Weights of a small GPT-style language model, trained from scratch on English Wikipedia: width 224, value embeddings.
Each number is 128 + 24 x the weight over its row's rms, rounded and kept within 0 to 255. Layers, rows and columns count from 0. Numbers have three digits each. The size before them is the row's rms in percent of the matrix's.

# down: layer 3 MLP down (transposed), 896x224, rms 0.0948, rows 118-170, columns 56-111
# up: layer 3 MLP up, 896x224, rms 0.104, rows 119-170, columns 56-111
down118 103:127146154136143146130164102123126143100152149111132133107122130172189155127124166126100139178133159147130140152189127148118121164125159114145138106106175146097169097138
up119 093:083116143154163131117140105161112138171140144121120145163155148126131152153135117128146136165159077175122107150095122102109126107133133164146131143124146146165082146148
down119 092:143111141103186119101122109172099121066142156136094120140133112144129076156108089147144086093100084112109156150128125151112107117137149098120145147102113133121077110118
up120 099:104140150136129099128096116117128143120118135134114136122101119061125121147094121143131131116070129129171126163134150130103112119154106159149158103076159136123145128110
down120 107:086105106144147143091093125143131111094150162111120097140098159121144140149127108101102133125101143112135115140173114125129108108141107127121108143081098131139128136105
up121 099:097148073160140141118130165089109184115092067127125156125131097147107140141135103157124091130097073158144121126130173095120101126140167130086118110135157109118140094120
down121 105:146096147174132115164098123117173160119112092120127177112155118086116133153122138156120143109133087117136189110119116063131124107115168103164118101150116122114164123147
up122 096:120155107198130127070111125128149171155114138121121135081161171139117113155122105146163143129137107111148099075149163137104142154173134140151127068151122127128123113086
down122 097:126129127178129146146107113095139116135131101132096139084139122152132156119123117112137132073116144142086140098129098139127117137142112117106109122164133157119110123122
up123 100:100109134122114172142124158139128132131157098148116137083112153088144126154136157112093148131117107109114105147171105135066164135158169121127130109098136168149126161133
down123 101:129150111133108145137151156111082140133145141089126102121136097147127119122137118158154130150165100152170132118141093122157130087117084126095124112155130113163091123103
up124 112:148140145108126116135115123152135113151120175160123129084145098096141169122116129119132150089116166094121121119142153137136118108145130139120103116140097124093069161097
down124 109:134117162125168126112144124097121136148143159157155185145134092168155153122143125136081131126118097113136142113097091098135149128137168127105131148116121132093131125148
up125 108:163150139110135098115118145126142132112089154143117163116092112118127154139101154099181135124083102152175121134102125111130165131125144172125119114132166106121095143094
down125 111:142098124140149148130154145138148110111143131140121147126108163124132181146109099119099129168176086171135131098159171146137127101143128105135116175125121143130124155084
up126 100:100149122148134137092123151092137145108109119113144179114119095161082177117126120124106088150083185129127122115168093124111163146153116178154129160127124079138132143107
down126 101:158100106125116161135141160137116118133136145118110113104134129135145112130093102130090130155138129084155106161162109134088111174174127081162132154113154123135136131141
up127 092:115146101119110157135141100119099101138112117104126187147093100100129105121091142103153154142082158108128099126139159159144136105113106149162091121121095164112137122133
down127 093:133115120122151167108123142153124129113152154138149111084125121101139150111154113137112144093128097094142137127119144116126098075117164097095149124075116124114184134126
up128 107:119127118157110102148098113113106134181116107130146153174150098148096149105120119139148108099127138164102118132128148129173166147100129165140164088083133134156148099146
down128 110:104096100148163114094101124148121103134133110125161142159104159144111159102113164112106145116092136131154121144137102169126117108141113166106118141099058110119096123126
up129 099:135106172109119137120161165119135155132096172102141121159110123143120140095134159096122096129118100172112084179144126074156112153116122138170111117124138139147149127167
down129 095:151128126148109101134110084121128142123161117185136126104133098169096152158141119148111108082141146136122167101122144139143160102141124145110147142138135162128144089092
up130 095:114099116121127166095099128165126128127125163121117130105160103148097105123105124152130123150158125136144110112167131127144124166107128099165104113135095077165092158102
down130 093:157175176116110119093179142135118124095126151112131099126139095121103132140096072110135078153110125130115113121105148158125143151128137148088144133132108150147107131170
up131 103:141111134155148168107164165115126182092157098079117150113128120137154128109105182136126125131133105172131154149122113116132101126106129164163090130114128135181126126127
down131 104:130173116131175131134138072126174111137112117125158160125139124130123108142084168142154120166120100089107150138156132132096146099118112097081099103109147089156140107154
up132 100:158113134103152141135111116147124157127141139148128145132132073149139155181135146135105101096166111143146126134118139158144123111120165143154130128139133160128130176149
down132 098:104117160116130117140089144126160121130092139118140116168147182124104114127080151132125166141143122112107147072113130088110094079133147139137143120132143173089149175125
up133 104:116151133108159116145166175125122116170157137114155145118151082142128113119103125157113110142123110095155155123126134134124129152117123131144108133134121150126108128151
down133 102:115139152147064132152123149153123130135107122111090105150112113133164124095109138116136086126121160129119103121129113122124104127145149158149154120155136169086149135133
up134 100:136126113183100141114124148140082138130177100090111170099126085099103121153174120131144117169128125144108153101141187153132138109128153099127121143125117135129120135124
down134 100:146171123146106087067155104110158130089077130133134107125172088111122101098113119162116148096136099127100136123148145102122132138137136121096110110154129161146123104128
up135 096:119125108131113114094151130148167131131096144115074147144119117122095075109135114086149154145140108163152115115172105103117154154125131110150106162149166143111140132084
down135 097:097122104109105148150123129114087137088165098218148107179150161145093131127149122142099121119125124130110126174121117093091095123139122156112123108120104175091115145194
up136 095:133087097095150159122102106110116154143143142138170117098146139136136169145115131137163114114111107153103129162152095128141110136108093111109159160115122152135100089061
down136 097:125138131050105128146099116163124163077113142206116127129112114154139104142174155143093114157115101166130118138140136143149121123134117083069102126117181130100135108097
up137 093:118151101159149152151088170117129172109189139137136109143130098109156130150147112134166090127122113142141116094104165145141174108130095112144157110122168128147106121140
down137 094:114161121105096075116135141146098130186152111089115138137143158180136105093110124115115139163150135116111144124102128138122141132107108125125178139136113193090077099116
up138 095:133134121155149158115115141122105187152172141065103145123110122148086110098134110107104123149121108165112154130155159140111107131122148161128115127118106166143136124102
down138 094:076138122134111102132145106113101142148104109131136126122149095104122136122118141158155146123109152148101155117147111076129092136145115111126133160170111114115181149180
up139 097:119122091087111171107100154102098112137132108094130177103092139136163152142119143151123083143124139159120156148100152140125130120105114129100106143154160132139147119098
down139 099:174095165152138117133072104105113109116133094122117148141125115128078124124115126179146099091143094152116124142121113140155115131108153148117161123138098156163158120125
up140 106:096134094116111097114161164101146142108134067119083115172124132131139173101148121147153132129124138149150105142154099157109135155119113103125087121109140126162101108087
down140 106:108148112094139113147134121141145086137096140113117139091107145128137143097122098143142120104115121156095137108109100138127111134139141104173137120101150106166107158132
up141 097:103131138163117148146158110133127102148109178095119104125136114151146120180142098154123116119103118131101118146155161154175166111106147142113115109143129088089104109163
down141 100:117119147092143119135184126135107159132117134106150131136132144120179086117104145104125101130161128111137115165133193121145089131115123141130126096131130109127130107148
up142 098:145094072096137108160101141130126134135141127091107109110139124165156140129163141105161107140100177130131123132155115141120140114140137106147124124144152109098133099118
down142 101:087120112083123142146089144163121149111104161146138096093125109114122140113117076110161117138148155142083092143121150098104121116150115102089106128139122127147108097089
up143 103:113180119157152154110139103164119152123124162097121164128147113125157110147169133162136135116110121131138138091132101093137112079122129123178067116096152129120132108145
down143 103:130161132149111096126106134103131101118155127078130154117126098106136115156121134156111145087182168125091107153148145149132131156160098172151163097174129133112172115151
up144 094:127143114151143160139132154129118122142138120146165121168183159127120103128117150156145088128104089127149136078138137158120152106117171113123135103083158121145164090152
down144 096:110122114103143112139096095133117127098133133172154114127107138149116130108075153126112122136134135159115151089111122137125125116113096096112120165165135089076097128108
up145 095:134118158179156138122142110121141083104096121092130085098176119139149115130148134124141126131093129141137117092154158134102121129121115150129127152139140122146113091135
down145 099:087094105127137117153100135144127143115195103128112178133134117148129113132129123098081094121130125142113129136118128153123092136098137108123130119120148112107137086134
up146 105:157115104161162173123136088118143114185130118107126125107146091129081117170100083136092144113124087146138116114115079154157125126121106148112117131162128136117096095157
down146 106:106113155109119146125141158111170160148145155101148142149120107157105177142137118116123118103142124128136126155074108129181101132143143128125122132149145111111142092137
up147 103:153140103084146158110096131141149181134139153105114120141115141118119141136096147084145151132152103173115150112106176082161130117110103154116109104095111087134106093125
down147 100:142101125129127133157132171129163098157097072185105141074099077138161119144121123122128098149120107087105135065117109107096132128103122178089139166145163088145133137143
up148 102:133094141166110150140087117152160144157147139170110131104128115108137112168086129088108159156101096173084105138155138150120111175131163127178113158122142169177105128092
down148 100:124119178111161112128109124106107130132127111158160087131124095102118128086129087126150092114165138122168157149079089113125110120084146106087101102115138105094084111112
up149 102:195167164137111151149153149096123155104077122106110149141129102147109148152158138134138139164117160154113114088123152119092137108128111168161095126107119129171150104133
down149 108:100135154115117126135135112147158164080154147142124143099149111146149113121135084128117140098135131105091091076164143086117136124174148090143118132061176098143138119165
up150 095:140167133124158121152146154124148116162117133108114128151127140129152148156160142118153108138097116134100109088136156130158129109133138128143108129120101089147107154123
down150 097:162124119159129132114151111138147122165095132120138096094094138117126152153164132136140136116136143121078121100151144090111132109110113139053094141190043158095125126127
up151 088:137152174117141122110102142100193152121148116150133189141100116136135133158115147117115082096120144104116131122094130132103125134143120126157139116130120095137101135120
down151 084:150089165112088147140151112099120137154165106142145165122133112131152123143133113153117130120151171142128124131143122126141091176153129097157161133140099155166134147100
up152 102:130142104159142099109128098120124177166176194113125118154102086135146127112126138106126121071108154154152133109130145129127100117120127131081133114142176122129091112095
down152 103:139143128138138130129126141080152113052130138171106148145116155137109130126129168107144102120092110141148133112154138120133116137152117131086101135125101114105141184125
up153 102:136131128141078123111137070156140109105139100146132135161130137109133168135144064120111092152097129115115119119183128118119148132124105136152122120132117120118126105114
down153 101:123073122115141104120151133138118072121150130134136135172117127124138140127179095094099148116089133092124164139124093136093108140111124120140139140091167128110141145145
up154 098:115105111133103166090121091136171109113123141092133141161145125150107125121129114133081113137134120138125112093124125163085142099114132105193140139115142118139089086151
down154 097:161106127105148111155111132138146121095099146117120096158148145130110132122179098100131141095073178138101112166113092088130145100107139081176118148116119160159130080105
up155 101:136167142100111152092125138124148128147130109138176140080151119135162154150116171112108070154122149114104105123163109143124143103128125135137125098128109103117124138093
down155 104:120163132151135147091131134094099158095126136166137120115139109151136109102119138123095146170136086130161113096115144122106162139133155091127100092176117085132140143115
up156 093:119130079161124154117118132094116127141106154129143124133118103152140140110138098141147162138108135154158132140118138141144124131142137103104114117143139124108166109149
down156 092:186146097177124088081148117077145115136161159128072131127131150142162115176121151111170113095155134099132136123121101117112128134143129129147128136104095121182120157167
up157 095:095134123140139136170156138084145187130122162107118149146153097127118164133102159164152112124137075149144114172113108135103140112113102163120125130138127120145174109133
down157 097:111126096151099134127159142126108166137112116133084117136130124131100115112112118122106112126153111123096131103071096153173127116071123095118112152158133170125116138140
up158 102:129114128152147130174098111130149104102113153146104190152144072172147146138128138160143141172159094145101104132132137143122119115126133111155105140134100148129154125151
down158 101:160110135094111093150119159160134133160117157111132080113124126086126119142151109122119094090121192176119110136154126077107122144104116113129167137157129134187122143115
up159 102:161111144144132146173131132150148135121155131116133117173068096110117142120118130115141120088113122161150098150162065109149182139086167144167156129120149111157153118120
down159 097:144112136127161141124135110143116116150078163138115107107119123091091143168116113110126150113152128121150119136125127140125157127122125150126099078157138118163140175173
up160 100:120171081125148138135140134144142112137181125120121134134132115143136067125130118168097078116122132153089125102113179157149163154134106107182085067127130189113115108126
down160 104:108131116130142106152156124152138102173133091131149167139184134127102157131154100121147112156154091157121161154191147117113125059121141121131137164104127128116128134121
up161 093:068126124111120133147135118093121120116109147146077165087141141179142115137128154066120120130091102126128126114123077139110185076140123105116116080110137144102107142147
down161 100:125105134123105129165154135105100128090170124162138124171151148163130121141141114143146119144144122136103153130147142087135138088119111170104105129108068129136148150177
up162 104:147176112144135168080149146080116132120140125081125136106134118132121118150119103117100103124090115119118069106090132131091132126124122129119104146100151102126138143093
down162 100:140144132091114137107092120134100120113137145097159157147147091125100092140076106133118136111114127143098152100112147196125101123096116070103146110152077152197112169101
up163 106:171143074153125150138090101117115140123076125099159127084165099140135114131129132146160130119098133163122126104135144106138160154123104135136147117147142110145110133142
down163 106:096134136176142157111147105119161081110128148126093138112127140148091123140118126144134141119096107145087100136163125136151127174134077135079124132105103093121105127119
up164 098:190112140109165094162083146074158163119122093141135130134146102115118102143144128084091129160090144176122145101118137128165148119160082141132126112112118109105171158125
down164 092:106130129112132168118142117150129102123161163119141109134115201116149101145160110161144124125202138121111138129113150136094104147096125114113183170137116189137126083141
up165 099:169177125126144146140086077211105108159118100118122139115130131143113176135085084120103070103107130127110125143147178149171158134101144172127082145114118153127142104172
down165 102:112135126130130128142134128131146099085127130135143081133125116138208107145101144105164151129088120128151168092152098116134134150110121131151111138153116114103183114132
up166 100:103147109154159145151120101135144120137088150119129144152123133113125087109142115164129067139102118109150121123120086086158142136171132148149126146134147122122120108098
down166 098:098141146120151151184137120152114113157113144122176144150160129101079117110143107155138076127068086136117148159142102146142100145140094146105168124118110134117116127130
up167 100:148107118125150139118154141147147151142098106122125122151130122129117095174118165189183081119117100128131097106155131117192155131096117105170151127131120159134117106131
down167 099:094111137142116149129157130111125135080108135112086111158158121107130157151132107144118151106127137137114094155142107160098083102137157159134136118167108112079124123105
up168 097:129188078146143135178162103106151124135146098136156150130095099164134083156140121151079111115097102152119124086137143154101109153147117116173138151078174124128127137145
down168 096:120121201133125089099088137116138154119124115130130109086158161155142122147129162120169089134111170148134131159148168122136126126159107140117114129209105126139135112123
up169 101:156108117101105105137125147133123161123124167154135161139144116113130134140082134102191097150115089130141145127150122092193166111138157108142130120066120116175094093109
down169 104:124168118127133155117121113121147143127132125124113190135163154135146098132136087070138103139171110149099135117115159139116105136137125153081117105120125120132121136144
up170 100:120125121158093116139142133127115089169154127112151130190141094146149145115107081085098095143121104121152152141143136117115134136141114107116099156100122142150119140105
down170 101:147139117112122080100103143159136102159112117140097136114106170150114173101123120162120126103128124133129155130128145112119099108155156154120157114125074136172118147122